Each number is 128 + 32 x the weight over its row's rms, rounded and kept within 0 to 255. Layers, rows and columns count from 0. Numbers have three digits each. The size before them is the row's rms in percent of the matrix's.

# layer 5 MLP gate, 448x160, rms 0.276, rows 276-333, columns 80-159
096:158093116111090107041109105168095185117104081131110127134129106139159123162175095105139118110139119094122146111167093054173131159135147107128152117110090142153103107107131097138126127146133161100122155136121137193102170114111122067086124127
101:089092171150108110114067150120153147170176111160088104122173129148142127125127124153168142136097179127159088152091139138093127072166134156133155085235158133163067072093122175148178081125090122109168186132098137107092176126123128128092105056
101:150165171142047106111104155154086154112109114156143128172125102111129151124152095159164167079091100143113135130109116085160103144143131149107155167079076183109146096155135119106119145134167141107128189114076125183151126109052214102124081107
107:125176142104132058174118158138148154055110093124095088141071051169126106052133156209118075148151145158158150154112122090090132180137139078184121160159095141125145162080145093150112106086159131104137125125113086134149184111101115165119094153
096:111123095067120059091130113163131127151119065141132090149078174097112196056064123162085127112064158154116055110126130177146134136099152132117138184122150172139122073125098171155136050088136119119131112108143162126100105132157093082141088129
107:136077093144098071132101119165117147145120116132134096087164105153061030159083098153099165093086108154075148127089108120078075128126074098142143081178073135109155107082084124118112104149133128152074166221112067164148107136176132123111146157
103:189179144136074090075106107101095142114145145072108150096178093179157178175180063088140144157161062141121158130148133107079109132166142120146119169127139175098078101114104119091095121084134158107146066130107078132088157102123153084111171087
092:105104114163181114123114190135129143148186131130070186197097104151142168122129157034130210130155118130150088108139115090096134174111168087073158092174159115127121113116153064189101103172159134116121113124052102073130121096132173137106104145
103:149102168066151057129138092162159145088165077184165143124171136133151109149137145124127065145113162134176075112144145126088064133167161089136112155134130068141127130121138124138126127113076084129142202135122118104098162129123121174104196104
099:156112149143086109123140113139144189117135176117101103166156054136187144112137116108150084109102080080160089107147120134159152112121111133118191138185171172175150142153102127106162166089143098105168153108130149165150139129214151150125096047
098:134158188123165084100122146121144139129156133147158149080114121119128122102130122154192123106109169109141168109178140117068146145114074161206162210147178131087075107165142093168217144161111153145090146199200143137185144148165113128136130152
103:139099115145092151119119104150127122142118084142115110094158151125123149121143147065164108138113119141151092123128169143121063142129077123149172127108136165188119121122080108076118175084098087113109112067081115128121152123134144102106160147
106:145095135152132131048159120107119181077129135120110094153106136131145094134175146138078118139135144130109084127126110127123097120120035164125083083162076143110086051108171115077103122200177124097153098148180148132161117091109101146113150160
099:107136105133127097123159095154170154112178117113143113092184151165118116156051137122150163137131129120150125115165118084133117172110109112148084143121111078199140112145105142125103134146142131142077107133093135133080225115070104159107145160
099:148128066140109085138094147162166164180113084139102097129118125165138118157132147116083141148115163138169108107086132097159090130090105140169135137121102148141102112135082086097116137110154113173072147161143127136158107096132114154124163103
100:147070094160058084092134080077108132114130201127143129162144158125091151104152101121056081141084191193148135080082130134159129168127134126084140139176114132142089107123148079124133104158101114139141135116118139073128143125129190187120158149
102:127120146138174101093131135081116199141122141121151157094093158131099179166124221089162132103121163093116084129182095133083124100122136141114096178156150124177116168143106125118020080169145090113118113089094123135145223119136106076101159087
098:095082107170139112120128126070159073169102135137092146114196054085092116146123133113083077148197081124100071126080180149179108171137165152157094122192126171148145140145111137082173109092121170100134147160075138071153165134065091138110166161
094:117083127067163126136103095120134127174112133095088076089162057204134123161088128066158110107128135131119130130129067078072104079100121177107085126118096087173158139167090090215071142107122132102125106146131127119167115162150111131108094111
099:126132118166095121127097096055115122150096131162096142083164187163096095169112157149106116117072146073132140103113156107159141190157188096161087113149147133121114140172106112132086127098103067131156132165116179135142172121194168097102114136
095:134129206130141082145133101146100156119079106120135050193147126154121151160172161116193184127137097139198130102133153087143145182174134135160085116114170156152200132155108093101087156127148159172084143117146143177105105160174160082122175115
099:118090134163159171109175164096089132122113138141090135048104139208135142106107117081124138140127106020157066110120089099113151127159072132102129136097150119091120115137101089085170121122155125072183173079117096136141123090148169154154122135
094:142135140096196127177104178071130120138132126160165104132122113118097096116129114121142123137151093084165174081055152177123129124167217118160101147149163087117144150083174100115106125139150121095097119114077126136103100168121092214133152098
098:082160144160134086148093145138113141114143145121122085063141144111156182107192122154141128127180172108115072114126087168168198149133108172110084162146127059118096142097148169127128170163109123093100124118112099119111103118140145140122109125
106:118115115128137131144184196154083089140146178179110087165141125133196179133122091167158061129065113092141160136196120112158185081120105142134103118153120104190162122133115134146127125150113131118145136140136129165111059122082088113105084145
106:196157093125102151102117121124178138197144061159083130092104152080120154072116120195122119091110197127062145113039106107130156099123147140085117129137113131208116069087134144146089117052159117156137130051145077149093159163112145168142062163
099:090221150097163104119143131117096107171129146116080157183124078113145074124178110146152111115111098046137153133113124126071129114166069155079120117122088054121148082073127140121131116177060158075121127087103166086081121119183144115150142166
101:093137151121104113091164124081193130095163230130122163117104088152152107112144123107120075163109156141116155116152116094104129113124122149125126139104124094114123109105137147154086129063128120113156059115173171139196019129109124168140125120
100:142141107144138121110167156174155130136179146095087116181120162139139104124177135127138095160128140120122141144075106182131108178156174087148116087106075112143122125137073150101117172078107057077147147131095095104192152037140068146175139156
102:151089217171121183104065095105134121096105166075102105139094099162114148148139127169108108152089178160099189112144121083151124117091127148160129170126081097151136079117163176151111123102124163125086154089149150090097126134128133133075150143
105:190074118110056106093113135137121169151133117117123085114121054155100156115153111180179089089123156119144058136128098184070164164177118084159126122159156134113113145136126086126090091135123153129161097129133114063135138084179159141150081067
094:165102127142089128074067147130098128135118086157101161128119155103129022182104109134174086105116125123115140146140125116153145126169078136137127164092125122115105117116139126127134114129157127131158117179169189166101072111181124104144069079
098:179095101134091109133115141118155122157116118105151180116097143139104096156104100087182120030150201145193146071129095117123163141139107147117152145184105107158138099086132176110201129135175108153155155156137119088101197115101168097126205113
098:125123119151137120150173116084144025099101147087100069106152162106063121160082123122162177167137163112120083174109183110094131127097141039118049147081114141135147052116106159139096163147148086107071116132139120134140141157107130159107082099
103:103155132125046112123169136083176114173138112124063094122088144145142140151155146129073146108121132179118123085104141194077119146089099157140172125101090113108128121155126130121103113116146179113119101159099179125143124142211098081098101122
100:056161187117113121119131158147133167114094130119134180119115174134059171140146149102134113139115137165138082173115124131150136148116035141090141100176180103164112124123124086077111175198135097131107034080133097112089108144094112105085092153
102:161145078159175117132225180037137124108167156181095156165164087149150164102182126104137112145152135178167142072141113142136160152182110101180118131140073083071117069138125085097108096149156147162131125143153098070164141114080096162102156108
097:148147115176152135136156161089124196133139140160104123138152069156093159121073117141177173144137120123104125123181185099068135142155117174117163120102147148088066137120142177072101173142087144101189132076099111135128139124126099143127149153
097:106125161150123150139088134151121154121130142093146140080138163128142107149131101161179160119145128197064168080159117121088143125083117127162120065115066093059130102124081113093158157128150084077109112170079171136117178105117098091096122079
098:116161118175176142141145120124142149146111124103088147061143159116124154156175141132119087142127121157117152064180134100099078152136098151131104165127129106085179087133077078116100138145169119154111120116186102121113127121108148164135135126
109:140115110157142102100133074183098207152120142151092081116097198114126112088138186127100140124140159074135167108131145163069149184110165146077094061135137168109082169085154107187126152113154146139132140104113091127090141085031172153069078142
100:103141181140090126187084161075197115115167090156129073181076140168143082099176151145143100149140081150135171133115113134119127137128135107126126205124189078115180167126155156180099175054176117108108114132139054124106115108145075202135183157
100:089140084143126057096109170145104135125145074122084085148116156129105081143081213122097129129124099145085155095164083112118168143168169151092082131092092136200094164159179118151126163095087137131179153131148098157108145134149106173081139137
100:185136118159164129070180145101164145142082110137194129160139084082126065133077131147140096124138107139148099149166064117176102211183151115143095095075180141121101126147105090148095112125119098139097181123082090128054119158130088182143101132
101:104141164161129082187182120189145166153161126162179113095114138108119165093110146162108120153121140151038076101137141107162102116123101152141087130118164157186092113143085142065106075183115104136184056109098174091108115091127088125083141151
096:157107195100114070123128126155115103164129149084074098133133125179129106109165151104149086165181106097041115190119079097135121122189114197118160139146133163138141091089191117089095131129186126141117057151133093141141090120126127138111174092
107:057109125196081174155174165089138141116135111146218095144137169120099128153145145071147207178158178140173105163129125112108168117182135136126110139102169159116166143094082157193107126168120132136095154089116173189148119142101155167125126164
095:147082177139078135108135148132125134150101168109150159080083163130106132161195170137089129158177055122122099074101152114164097193136143195189137125097093143116169179120123159158111163117130102138195137123187127098148134165123163140120133158
098:213008104124132106158146120176103101096116101137093140078091131084117114147124130066101138234118148123173121127101127157102145136114094108146083066107132179159134116158138106083077097130115103097130091094134101080189108168164168124134101128
101:126079140095114143166106124116098161106098175118062149115114093099103124117132128147128129171140180180132187053088167097113117152202098121119140163080102124108143065097081137135148138203093107124135111153113095125127102147133081170106145114
097:164141098158154129107126112144137105164144163127074118134099168134105122111145148086107094130179160123115091134057117118153123111114124094090155157164095167160146162134146082127099172065095158097131189118123126124204116182101091142110134104
103:142122131104118123129162119137115137125115137130048130123086123127176067115095163125124158158146102158241083092146157133068132075163114115116120143162103137132152064127159173139121119095137184122092114203142116132125132113162114173117180171
122:150133157123149080160135094137078116156126157142100149104131103110112134135128115113135079125110072079111115107088094142097186125154126130158129201116158075146103156137101155176132120190096186081140066154122172095150159164138105149093110122
098:105101146147168143125113114112095141127104168147113090106060140131094148154137168100099115080092109107119100160097136130101120079132145159153145164078138088143142040103072102133143121122217124152153129182076182145187096094124112185123137110
100:128139156167083129154136122138184123207187077176109194154119069135157127142110130121133145161129167124133141127156115173110120167145146096111140064152035207151085083098150123102133104120076113170145147112153113136152136104101121131137143114
098:142074084118156181119101192103141148167136157151095119196126091098159157092083131143119109170136080120148041163108098172119099120119093137098165079156151151161073105121056109132190162099172096129119134107063027165110197082166096168138129111
101:086123152110181092164104130044123127098144151159112093121138124137105094131150121209140165135110126067161091100142150138145126208116152145097172077099158152088107144087107186132145147141172091139114104113132158086172095116156145105129178118
100:136096110058148094132158130125084118138173087197075194091117125144178140141132140142083092126163151169107045139157117155127080126113133091125090071121128168155126177181130118145109117190094135083143156106137159136123083137188168104092146084
# layer 5 MLP up, 448x160, rms 0.294, rows 276-333, columns 80-159
095:114111100114154126120080116124105175074175131191072174155126095091119142147169132165119133097113077189156070183072113134152119084143097058084065126179138167132121104119103094159126130164065040111181158125184152091149125159143145094192133158
099:159096131101135170115150124110097205123119109166129114152139080111153168174094111134136121126127102145086131133121106147064096120146157145086093106154114161168099122209147124114136122082122136160115131102174120131121175108102095115059117138
102:134169143155153120166144117072162111167142116127185144083177156112187106151110136111093155153116113144108105118098157123122161107088137135173127062122109141116140114115131142167175109091115148119149070146124149069126098113192078168106175169
104:145101224104095113171178148134091149128104160064127160076126084157133145169094153156057152093142131168090102089103127113140180146127146087109163177134144132121057185145155178162109188142169134128119063142138090122104106080104189124181122093
092:167150147132110104154098134080088066135083139067091158167145186136133125209148138112121184107194138076174118139148117168113091120107080136125221109111122149095157136151137101150102186150165171081152119147093158119085152117177162100097150097
107:109166194099126123150109193091121121129131085082145143129150149088148155105170124107152126125158171092122141128100201159149173078132172133121149120148150094141098148137131125100184135124132133070180126061091135135129147114103170096150100101
102:121158153154129131123112151134075174139036112155135131088088137146109117100074109168136080089123110139093121137188140137134107145128133148092105097121130157169140154181164059123094141155113105164181098139131176102112126114096100122172194137
093:156129096124091136111143135124140186125154110068121145122121097102159148137105085130071122134127132160146119117150152074098121144171150173095130103082077138146153179075105120144171124126022110094142106157163167180119104108144135033156091169
104:095102059152074094152095133100080104135197134146094096107107110113155187128116160092105168190126097090137175130175167104156114131187153152163171133156092135098120094185111130173152110082099150152129146139153119089129139133137123180121144150
094:139140132119145091072217143142104098155088166160154127181156166162090144188160146105169161116125152147080140101123147159126113128081140068144115105141076122088143137125187096163141140134075090162105181139171124077092092170099119123079089192
102:100115122090114143201083115122112117128105136088141126147119070090126103107149136166103163072149093089177096138126103119069157155143121137084155147125137112149098139139088123203092156105177101042153091150164172147086110122186059151120131159
107:114163151112051140080168144078101148106083088157133140161112121125117106117119161145115172196094145198103098125178093135149157165100082229115105083079101083176124166127080090126096138114150152143142136099093096171106105090155097188129113128
101:100133097123137104153158160189063116136139123135174151095151136143085159117136097112159116078165152061169122136166127068059077143139161120151144143143182154150119120118074121144161143098069165134124177147173142172076147118119123080137080127
097:109154123192152087130087135107137167150170135110069180144150164153153111135058140104115136123138169113132132180066125112139075153093106095120090120124158062136122105126120154123142164141134142135091149185122133159145102180122172129137137163
098:123081099135058136093173163150167170159135089150167128118066106141135116114173105141112146113153163107116136096131120127158146149156146133157173104153150157095159165135088124087111098079145157095075105122066113129092117131112083131180144167
103:129116125079118139149153137186173139070178146147116139071080108130069167084129094187098159062047135137140118138146117159081088166172127078110110106188142173124149150167115144184128094184067157130112181147134178138116158156133102129087149180
096:128125101088135155099135142059167124117158135123119092081144099154139136138153077178153111134124119150121138120120123128091105145101189067158154083143118146121153130118118076131072134118150131117069122083233151126141118126154090169147110157
095:179099151103095146095100102171119152164132166100148140101148098108120185198108103132163151178072036120142117129194105137154097126163093159119167117118121105153058117139087113091142112184138141163130127104147139138151165082152177100082147167
094:128143092104088160148149146148085102098056120103110148191140120135099147132152102091120100095169123118209167086106151147096094138126118120069124116167168093135142088108112119184103119108110165154130203135160098155099100144187092109143157139
100:141165139155130160078172135124130185112128197098131149151136110133110130151160106152143134143130120106153116133110133130201188110109144115201177099110096139123168147108145094107097091126192148135128156151160117117137103085167165120175162128
092:172154138104096111146156165131155152128175157148111126116112156161172112087106124150103147126137084077093116164125115200143143101170171099127097170189101089111109084145132141169078070136078120192141118074123121099109147162140057091081086092
100:120129126156125096143110116107178129150118105121117100087133106155125176175056099072160125119172055100120091078144079129174088115140147171126127142119171130156141174197177107153105177084125115151130187207106075101104113157102130074155112109
100:194131089139103162130181114179127118154118105137098165117141129132152139150174068112160092145128141114082170173160150120192176099087058148144110102109132149140117084144093126193162087109131168134113119141129114086114178140136108065181133118
100:139099084092114130106165088115124112130105130141129109134148063130086109119145135133107106165085163115094078145037129137154074108096142157159102121017109165117094092177095128103098096149125191095137087157146144099131199127103117170159135108
107:187079092051078142104126087154114112161082139138126118106120089074104145120113121109101094096150099152172144154109109112104167159116162109141196111126170143125102108165093179126145155125155171211083131117159117102066166125150155110081110080
096:138190088117089115098070147116118163092071099140059066173133066160126147127114129176161195071146125096107166093031152131126126192105146119134119126111111174091113142094132143132135114112121174096147108163143121111158133159162138115136160114
098:135158126133153139133181100110132122130107174144106131191174134130060099103107144123150150151120142161111125131113172048113103151113108179133200138101131084148099142115135136098141128103114129080154061085125155189081124130208065138160112104
109:076101108066141145068097126127117096131175150074119132149062192121167076084172113160133163097155144123141133083138108102174102168120147118140125098165096126106100109112149109146144073126155121125053140110073106088124090148142137103113140122
102:135117150118113150164155074104144153144147183115162161082149130072093166164049092096146104120130142195141144108149092112136120111075112180133138095126149120104071142139160131141163085132084206140107134117114148149109121198102133144161088100
097:076200131133149125113129145126123143095116117148156166081129125117116145150162113122123132153143097140098134128142176139146148159117117049146166149118136126130104101169087075106152153147174125104145145182153161088136082138145111145151198103
101:145117067072044164085125204137148133154166090107161114090157110103014167137144113150170105125110139178117146124152146092134161197155128136133111169151129103115153135115103097124118114160109130110116144123135154102078135136189104153119107181
091:136101112157160139118176087107166157191163119136143097099119081150164178115121206098097095110131121090177150125141098107136098170141121150128172127140138116088118185169105131175133111161150101136170139160148090091124138183091145089156077181
097:106102133130117071143129138161121134082098126186211109179173118132162130077134182130128163099131108145107120125095080079148114097218072135114128165115082123107126154120134187124151103132139119105122120119149137229157131119154187115131098178
097:123183168174131123129120107121122117118157102107139124148170117144118120107056174072125152091147163087156121080176132131127128079180124116102132116094091059077103114152117140080129140117108111131091128141182058145091140137057184174093079169
092:074123093133160118112098079154116074107128115135132135171091151174130079117154183131137089041169122138170135137122183127127095106077128152119061129111078168100128113078108131096083171033155133110147172164097113158126130098077153083084098152
096:147119152189123107109108160096061103142125170097138138098154097143166086102126085105120158141092147170092113136124126089142102106167117160179074112091116160163086161166087106139162087145183115171124110083121151067151101123167130133086104098
102:126172125112083076174138143113107130099083101126163187160163086136138171136127102205047119127105100117136133119135107124131137164137158165177213115079116139090132110105130109102126144055189075128148112150093129112161097123103144147145095140
097:146103119179076082128100110188124161069163097155164110173115116118093094113090152164111122139123118152114113134108097108092063156119135110159108135103131100165115127152106141161125113156126158138119137112188228111130145092089159143143092140
091:150147154133145157146161098164109159136114160103130127111113167111131118114128109149059124115122167076126098121151116127141086176147141164129152137147171173110093106144125177155116123126165112121163174150083075079070114088148149149091141092
100:114089162131157081071179152127128144155136105102162195122175140129130114138177121097111144191129131122120114141158126079144065069120179128143137119192106135079143174159138125149130134185181151124124161106093119151151136137096130123174134105
104:137123118132153136135123162178149094095223092102136130122156094110089099093048160111127113098187111122166145204167167089174093118119133135092127194126108162193124104169122074101124136178119122119130157191128187137129126099182101143156144174
097:107166098114159063136087159061081094080161049087111129091086156164126083168095108098148113124090085129121164085145147083113162110129186167126106123153135093072132097136188180110073165121178112130128150146194064165178178142143121107155106166
098:087091149080163178117196170142176189109160180081117106110150123071079121116121074123061110208162205094132125099098125074138113129055132138135115081111110137100135192114128152098090153128092112127089143077106167087154108127118124077149116128
095:105108110105147124142064112166095144070061167160147171130161120130173122148131132163193085152122112100135114160135145131082107086124151208118106153178109102118160117191168134097159113173180115163209150152124164116095157132147093122126183169
102:160148074134164182088076156135092137079082120145090111109112097127144198161155132170136172121166114139200128135126167161129183181103145135086124132162124108112182137120149102142128102133136155134078165148122024139145149128117140129176153135
100:136141151188120151098141139184161122158130093181166142100094125083142154089160132116105119158175123094126132149099145104124114117109151141150119158097056122116111185086137074139080111058187146182194109088060170148154093112082148148150099113
109:129111105163168126139156166146173147164125116058135141112178133129083122128094085162141108169118133146121139139121092089161216116165116154154109092127123133180096100215126158178126161127040111107123186123074139157119095139144127168183165143
097:154136102182141106173102135134136118172103106131121092127091153178134120136136105140140129137119122165114211145103189085102199098133105095148194103173166154145137087118164111145179108123202118135137141148126128126137141117143140114094125175
099:086089112084165132160093135151168109160126093128129153169107060094109074150120159121086089122095079127128135100170075136109204126145125153108099137137085135168151143161151167160100151144096115187152136105135135071144125102113153129110111139
095:126145082133136070191162120103096164081111143173104146126059110158072138132140109147154146178142159182159100153100076117110131089132139165147125099114098117148104114184204163117147155145093105118098194118141117146147081175145178118083075103
099:126154131211155168164200151176152142156060192164083075178089107132154106128125122197096128068124166114124118113140114140065121061125137134100111143170157137118139116104133120092071159151121142136180112147164084159131116112127100109152082053
101:116151074206155120107121173075085173158119192164119123084161092137082105096118139045134168138163099108169105099137111113095069163120125103094130092101149141141112121102123114144127137116170134140105140152110059140136086121148164124170163075
122:114103115111136147118106140138119132148131141096160165157130070107138164108145191122144175142135145145122183129138140110120141148114153095083072121134096185156117119135134143124109117115166110111160110078072172097153103086187118121121132176
097:097136097107086122100165141128147159118135099161156151116156180128153114137144074131146204094164127153102156119086180113160128185106067118191137165140093160065099114102159093145150042102128161114164124181149191152125077101138077131125140136
097:205119132134144100074111108165115155167088157104177116131129148097123080103099105101119128147137157120108109181078107146167153144131115122146114121185110165124124219124166136177096124155175144100153113158112121097134102109128174208089114120
095:087140095108115135159128135151202165117150078101176109116160149102146181137149163159129094114143141143119152101214141157128155126126135136078043175143138141142129135113138132174132138199110192144186112114148136155158177158120091134175146144
100:186141157098227155199162168141147161101173141112102121167079111093121135164145161173173121190110123113143079132072134200161170126092144145069124111147130138127146067160103113064136101088154098140149126178076132156150106112158141139134097162
097:139115149158119160085126077180179089088152158123159137104066093132120122123170122139131104073085118153123149129115158143133177059157066135091169146161097122133073159094071063152142167101164094177145078120160120154137129159071084086183150131
# layer 5 MLP down (transposed), 448x160, rms 0.323, rows 276-332, columns 80-159
094:158129122137138149160169139146083146124125116071103178132155152136112131136121082155110126101152114138099100095162088123111120122084095138126075068160103052070157154036099111179117208069134136103154153117119079000119181092132101133142159165
096:112120128145154093159103174133137161105130166146139126123118078131137108091157106095151156162103127125064126128127116066126076128110136163171164171130151139144123090169162065080159130078105100100152117075125143121093048132133122077111099128
101:143099119179169156134083091128124140126147122099102095164126178197152140088178147205167147145152114063132147183135117120140150163119162162192165140156083137115195097125098134171185088123128110048092066142159110113124110136109092045137186137
103:202078093096084156083086151139147144111190048125066198137117146115138130136152165123158133161173081181129120173159161125112176120100094165116124133084143069113128126165085180147141099103133129133098133123147100150139115123102134169147120129
095:142139133117085165189139110113136130099090099089089130185133101131130147084088078160092156122110144133072094073098160151200077170163143199177165152130092143099142132117141119161140081148144130109098192108117097134150112144171125126114078135
103:096064143198141158190144151144133129129154134128085160204091119137118135129107177133143080118144151150111073076165154140078096143156160125151149124110123109144137102135148128144155125226143068143094114104162144145134099068090080169085171151
100:132196216080148158154147106110137108150117114110144173131203101134179091179134196113143174114096115149146173079134130079122138125124130127127131141076113120143112149069149082091109138093055186139147120117119100058135104149144129085113220146
095:178170100121121160108128091148132133121103127081116146137118079130092121119093153141125121144138105147147072188118135143146161169106143187162096147140110090113090164162100185138135061164103129109073145178108121132107199142101153183165121076
103:169177136166174135139096129108147120111103106124142120130153160092152147144106116185105113116122122126125110124142079133131069151086074068160125112086073123095171115172171136152104145097089126171075173228104119187107139089163131109134164088
095:148151153098143149112117132100131172088144094088158138160079162111077120181057149162166146143082122182087123106115162108106185171120122149159162150119093078050156149130114059142140143126220117094138209084066137140172107076148164170105130158
108:146145118097105164232097078120130114160127165112187159125132132080110115113147056127123091159111105125108085171126092125095130103141197117092145152130170210178126159124178130165144204117181128137171149129099131090115087165122174118118099141
105:160091117158143090127138086119111133140159089150098157108183107112120115094203136164138182099140116174114125171138131121110119154113137178188133097118127094151032119085138079142149150135134103091156132103066114131128093080147067127150157126
101:144091174116146139105122143163122170187131124086174218153112069158176144105121121182125175135135080092131133114099126123106169199157185083136150085147123145153078146102079147111111167168162087111131124074148124154112145126084120172132149151
106:128148115082090148145177140107084182074130161104110117128114110073156163152139058160158134119126147106176209185107154129097103158141131155147155109140118104200123089126115137064109134120158147146124095113156103121145195124075095149162141106
097:144093143127120154107142148132111083114171170154092139100121142101181088090131189121168051154142136140166137166125146125092108196204171127101119143098118145145130132115126079132108162138140109116200149117149166187063130183155098119162145180
105:123140118104145121096148153124105168116109123074117134152147112119172129125167084084144130128200134148112114114117110119143139094100123133072099176141129109146132084104121144134166144148227148117103129116116145149112104173119197114060133117
101:140156155125109125116106131104112148206152095130093097161091155100074067164127173128142123092108091118149129143159139197153114111097198106144086045101123137058078160187175123172153140144125129084078160176151118165120110140141111172182126135
096:095174152107131155094107110161136141115135123195193110064211124210160097111112109093145187106157179073099163179120128135168109126157118106134096191101122166123084129173192135095136142126122115147075066159163118154130113144112090154201105136
095:100069121151135165097104156116132122141137123146164152063124168127130078115176098101095147083158124112159141107128108103074145161133121208137098160132100107136097091133167135069113113139056124167122142138161182114159168168116074105120105169
097:084157060114168098158135097150113073176173148232155091157123129201093088168088098127176090113159146131181158158079138155058100112123130118167112081126152099097111168122092077224109115077157113115073107160071138115094137118113131161115163097
093:119169179122130105217150115092120160132094104097195116118165101135126147111163096073124092153141134193122104090172168095121114145156107207181139121089120105131193134116132132149130122104214148158106114154117154210127161064163184093132125150
097:111156144140142144123175078118136168143061184115137123152105126137142154115146116153059105155135137095068150094087157118161145140097123143188120098118135101117112133125160137142090119144163196153171180088057143082095160099138144102125142166
094:157093132135119137131127127140144123087083136105104120115123163145174147176101160200104134123100084160112129153165120111092062173098153109109116112160112111077183107104113184108147138122095089103144141130166097102169112109131111110134150169
104:094123097136120065136097137126131158143130130094132192132098212118166107183144156140158184155136174133156125059117179093104131169109106116096130140196158121132158184166121123130115104162120141110159134181119168114151115127153096109156196195
103:098206159157096166084134138085145124138115144143150106106230101093141140134203132139110151121084134142071076181168128133135066132121119102103144144144070096131082139117151078115120131154120119183151096075138140152152129146134130172102097133
096:165117121169149171185102137163186092138070100065088102077103099139142108050126169047117125178078115145116117124199141120182149101092140114079123159124117115091162122089108136190072130135165171145099135167127116146121110066108164207138136189
103:107100126165209143143126087059118140155082085074149126103145169090115171063190131135130054150085082150147126134123156124127145092184117161096140144060111102101137116166088158121112138141152184108140143096082117082120146098144139087126152131
108:140123155161107086087116185121110143099070087141146063149161156149116103116110126081102080151101125150156201149135155107190120118174136196099095165112110146121107153176136086177121103118084159114109151151136122092091098162101126135092137230
104:122102106132091158118098121087137170084107111152153154159139071186130113159114103166119132138127088118121080123166165119161148159107096096162127112140138130122152165106124068130122094118190180100154139156127100124123098207179157107129167166
104:134100098097048108108087169198131119132111060139145179102079108113124102097133192097141172137148125155163114097106135129111121117112128115061090118087161082168130193165090148155140130120174193124099133152147107135136157103135122117159091111
099:095103110156167135118098083174114148191147137126089100143070113124071108093156103107052150167105115095093059086121112087145117113148182159134105178144159133128131102121148100142194193128183106127127111108152104150122072106129123148104145063
095:060109111122148190106142172122081142138139121155105171162065140095099099099161030139157116110133143129115129128135122140055157194044145105137059152078172126074106091058153103127145105147078116078217139161108125166125164152171130151127122143
101:153138097111120166173164167160163169138115103163181107164115141100110121114134135123128099126135093128120122170099126133129121109113131086098141097053136121081081122127095115183186106156105105069161132117161122139055083143125141178097207117
100:144112103030135094095148145103128160113109100132085120132097126143117054142112076140116175162121138125144150166127137156146150080090108164122049107138076163108185156105176117183164148118145106112118143183108097213144131052154112130124112149
095:113097154095150116083154165162182127169112199131102130125108131064105129051143130139147168110072145109095185110050047157099111146090115085128097147151136087121150138138126128158114128079059122179134104139134120095128137150163129084175105088
098:170144147153175099189129150153146074152088153078144112198142101132131197173076112139154155156163099121064115130107091170138112149074110145118107176142116111120221066132107140139078117128081146086208097140128120190162131102094127141176122091
103:146154138108158120076108185142169146152130093137105078092113142116118056105119091047159068128181120141120141154093136101119080116092146162147100134106167087174151123141097135127109144134155092129084113138122178142161141170125114145188139158
099:126113081169113118127129107154099129125099127199152131187136141151091151084153168138094096092194068127145095146155202113187166145119067127092148116118123203104150111119060109102148204142164178145072154102137141120138106130119102139124144103
096:105123194117065170121158118138152143115174125173089111132157124115132063183120101115174140091177152154170226091106152086133121110129089106142102140115151131078144098166107139122136190112141133086123155134115091110123149083181126158046095129
099:113128164164136128110136189188137091107085123125138142182136110115081138165151111097126096080152143088115078143123157062195119070084169106155122105098135156106178114128180145167111101098089153120130105114134102132182106133174108120183127171
109:162130075133099104085136213153078125141128152130059110136132120158086118220147069114111117130133120172195118124122036106143159122173080067150178201155149118175171109078072082157107107128179098120105123092125149115157178162147111112135121125
097:118120064044173109059129134088080171086167099188094159108098176108118146173103149090193151169090173184144149106106135091142142203103090095098130140156094103133125108102131159144196098160131123175138056147141108171156122114084168164131083085
098:163095174181110119169085136142154199113093152149144154139158108141199172095157118188163137150113099165164125162114108169121194138095182090147207182096091130133144099116128086155139149119131108133148141153132151109145127141091091078103148108
096:174105109113124113110131148131121127153157106102094100055126139092171146131185124125167169080145137093122156100121168092154162158171170133128156137073151147126108107112151094144115171135147124128110127169210190139137171092134148127165145060
108:126087119161151082087133142114127143093135147170148127138139144077177126137132166055109099131036130073155093065161136058105176104124076173163079112073191135110148153105127150196146158155147074119124140125127125133152116065135114098113151138
101:163122188112174111139086153117181134153077134101129162165175145085101136125155150108154085094149127129143168194125116096133078063072199132120111109138137114101120159166167129183132051194092109139115118147128159133206063158160149122120124115
111:175119093117112106115061116148124138103115071143105131095105137109119119141057117177128104138179158103135143087126157172111069102143107127129112132178198097129168108045175171163115115118140096101107182159125114160123161097161093173184111136
095:174150108119119111121159134125149087160207184147148136097156102176093146090073122167159149087159120116080122133107208156105121178122152218174090063037128101121148117133137128080098137134120112124145123149148153167128145148142113109074085089
099:107146081178152087169141088111071133120039134101103161101160110124117163087126107101125129187128089075159156177118154151118090134085132165164130131150142166114171200104148137159124173094116082121135171095118055128186091205118113092162099125
099:165135085095121149152144148142097175138115097087158137135180128146096185156103084088162059129133115171154053137108138105117111123135138103103094139118127134118110137142103101186102056151101157180087178118133116099217132135173187163111205143
098:115145121140126156173129089109066069171130092096119087060119076140095167147087140128157118101167125152167075086147145122154082084204113107143099134120128102104130056131090131140166134114140112126176087179116144133078153140170098164108094122
095:160135118110129121095119123112098092135100166118100152113120146118121123154155162085110183089157097194111163156162166184100112138071124156132119214110130120180159119142127172112117145195083167130168150147156135067161211118105082104116134160
108:136075151120114142146154140081160144149148148130072130127087207152113116127192168148125145157116160174179146105159153117142109186146085096048099134152096159155091103106051084119145132130124098154161182032116123180080133134147071142134133195
102:160140111117070148107079124148124135181104151136166117075170109137061085129105169144185152104143150110163170139071179147183135123146108130125147127114142044090156133137123091123121142090111107106142100221097136133143130138130097117166120184
097:095113077135196139138132130099148120123107084129161129106105112121062139105134095124108105205141124112165116084125108099163124119137104174114140169111100156045137138178187098137128157178184138140122154107118102089063116167142148114143074123
097:069144175172065111170114167149149113101151127172125129074153088171118067145096119139167099126123132145079138124140157120120084120142153150106140103098106126121126096243131123137146134190219142158128106092151172138135082084095163120111127107
094:070166078130123089121100082155102151160128094101134113132094130097120078051128172101129117105081162178147102168113088154119176123136153142096162111144068129111087141109109096120110120196102136103146140100133144131124105127107112182172105100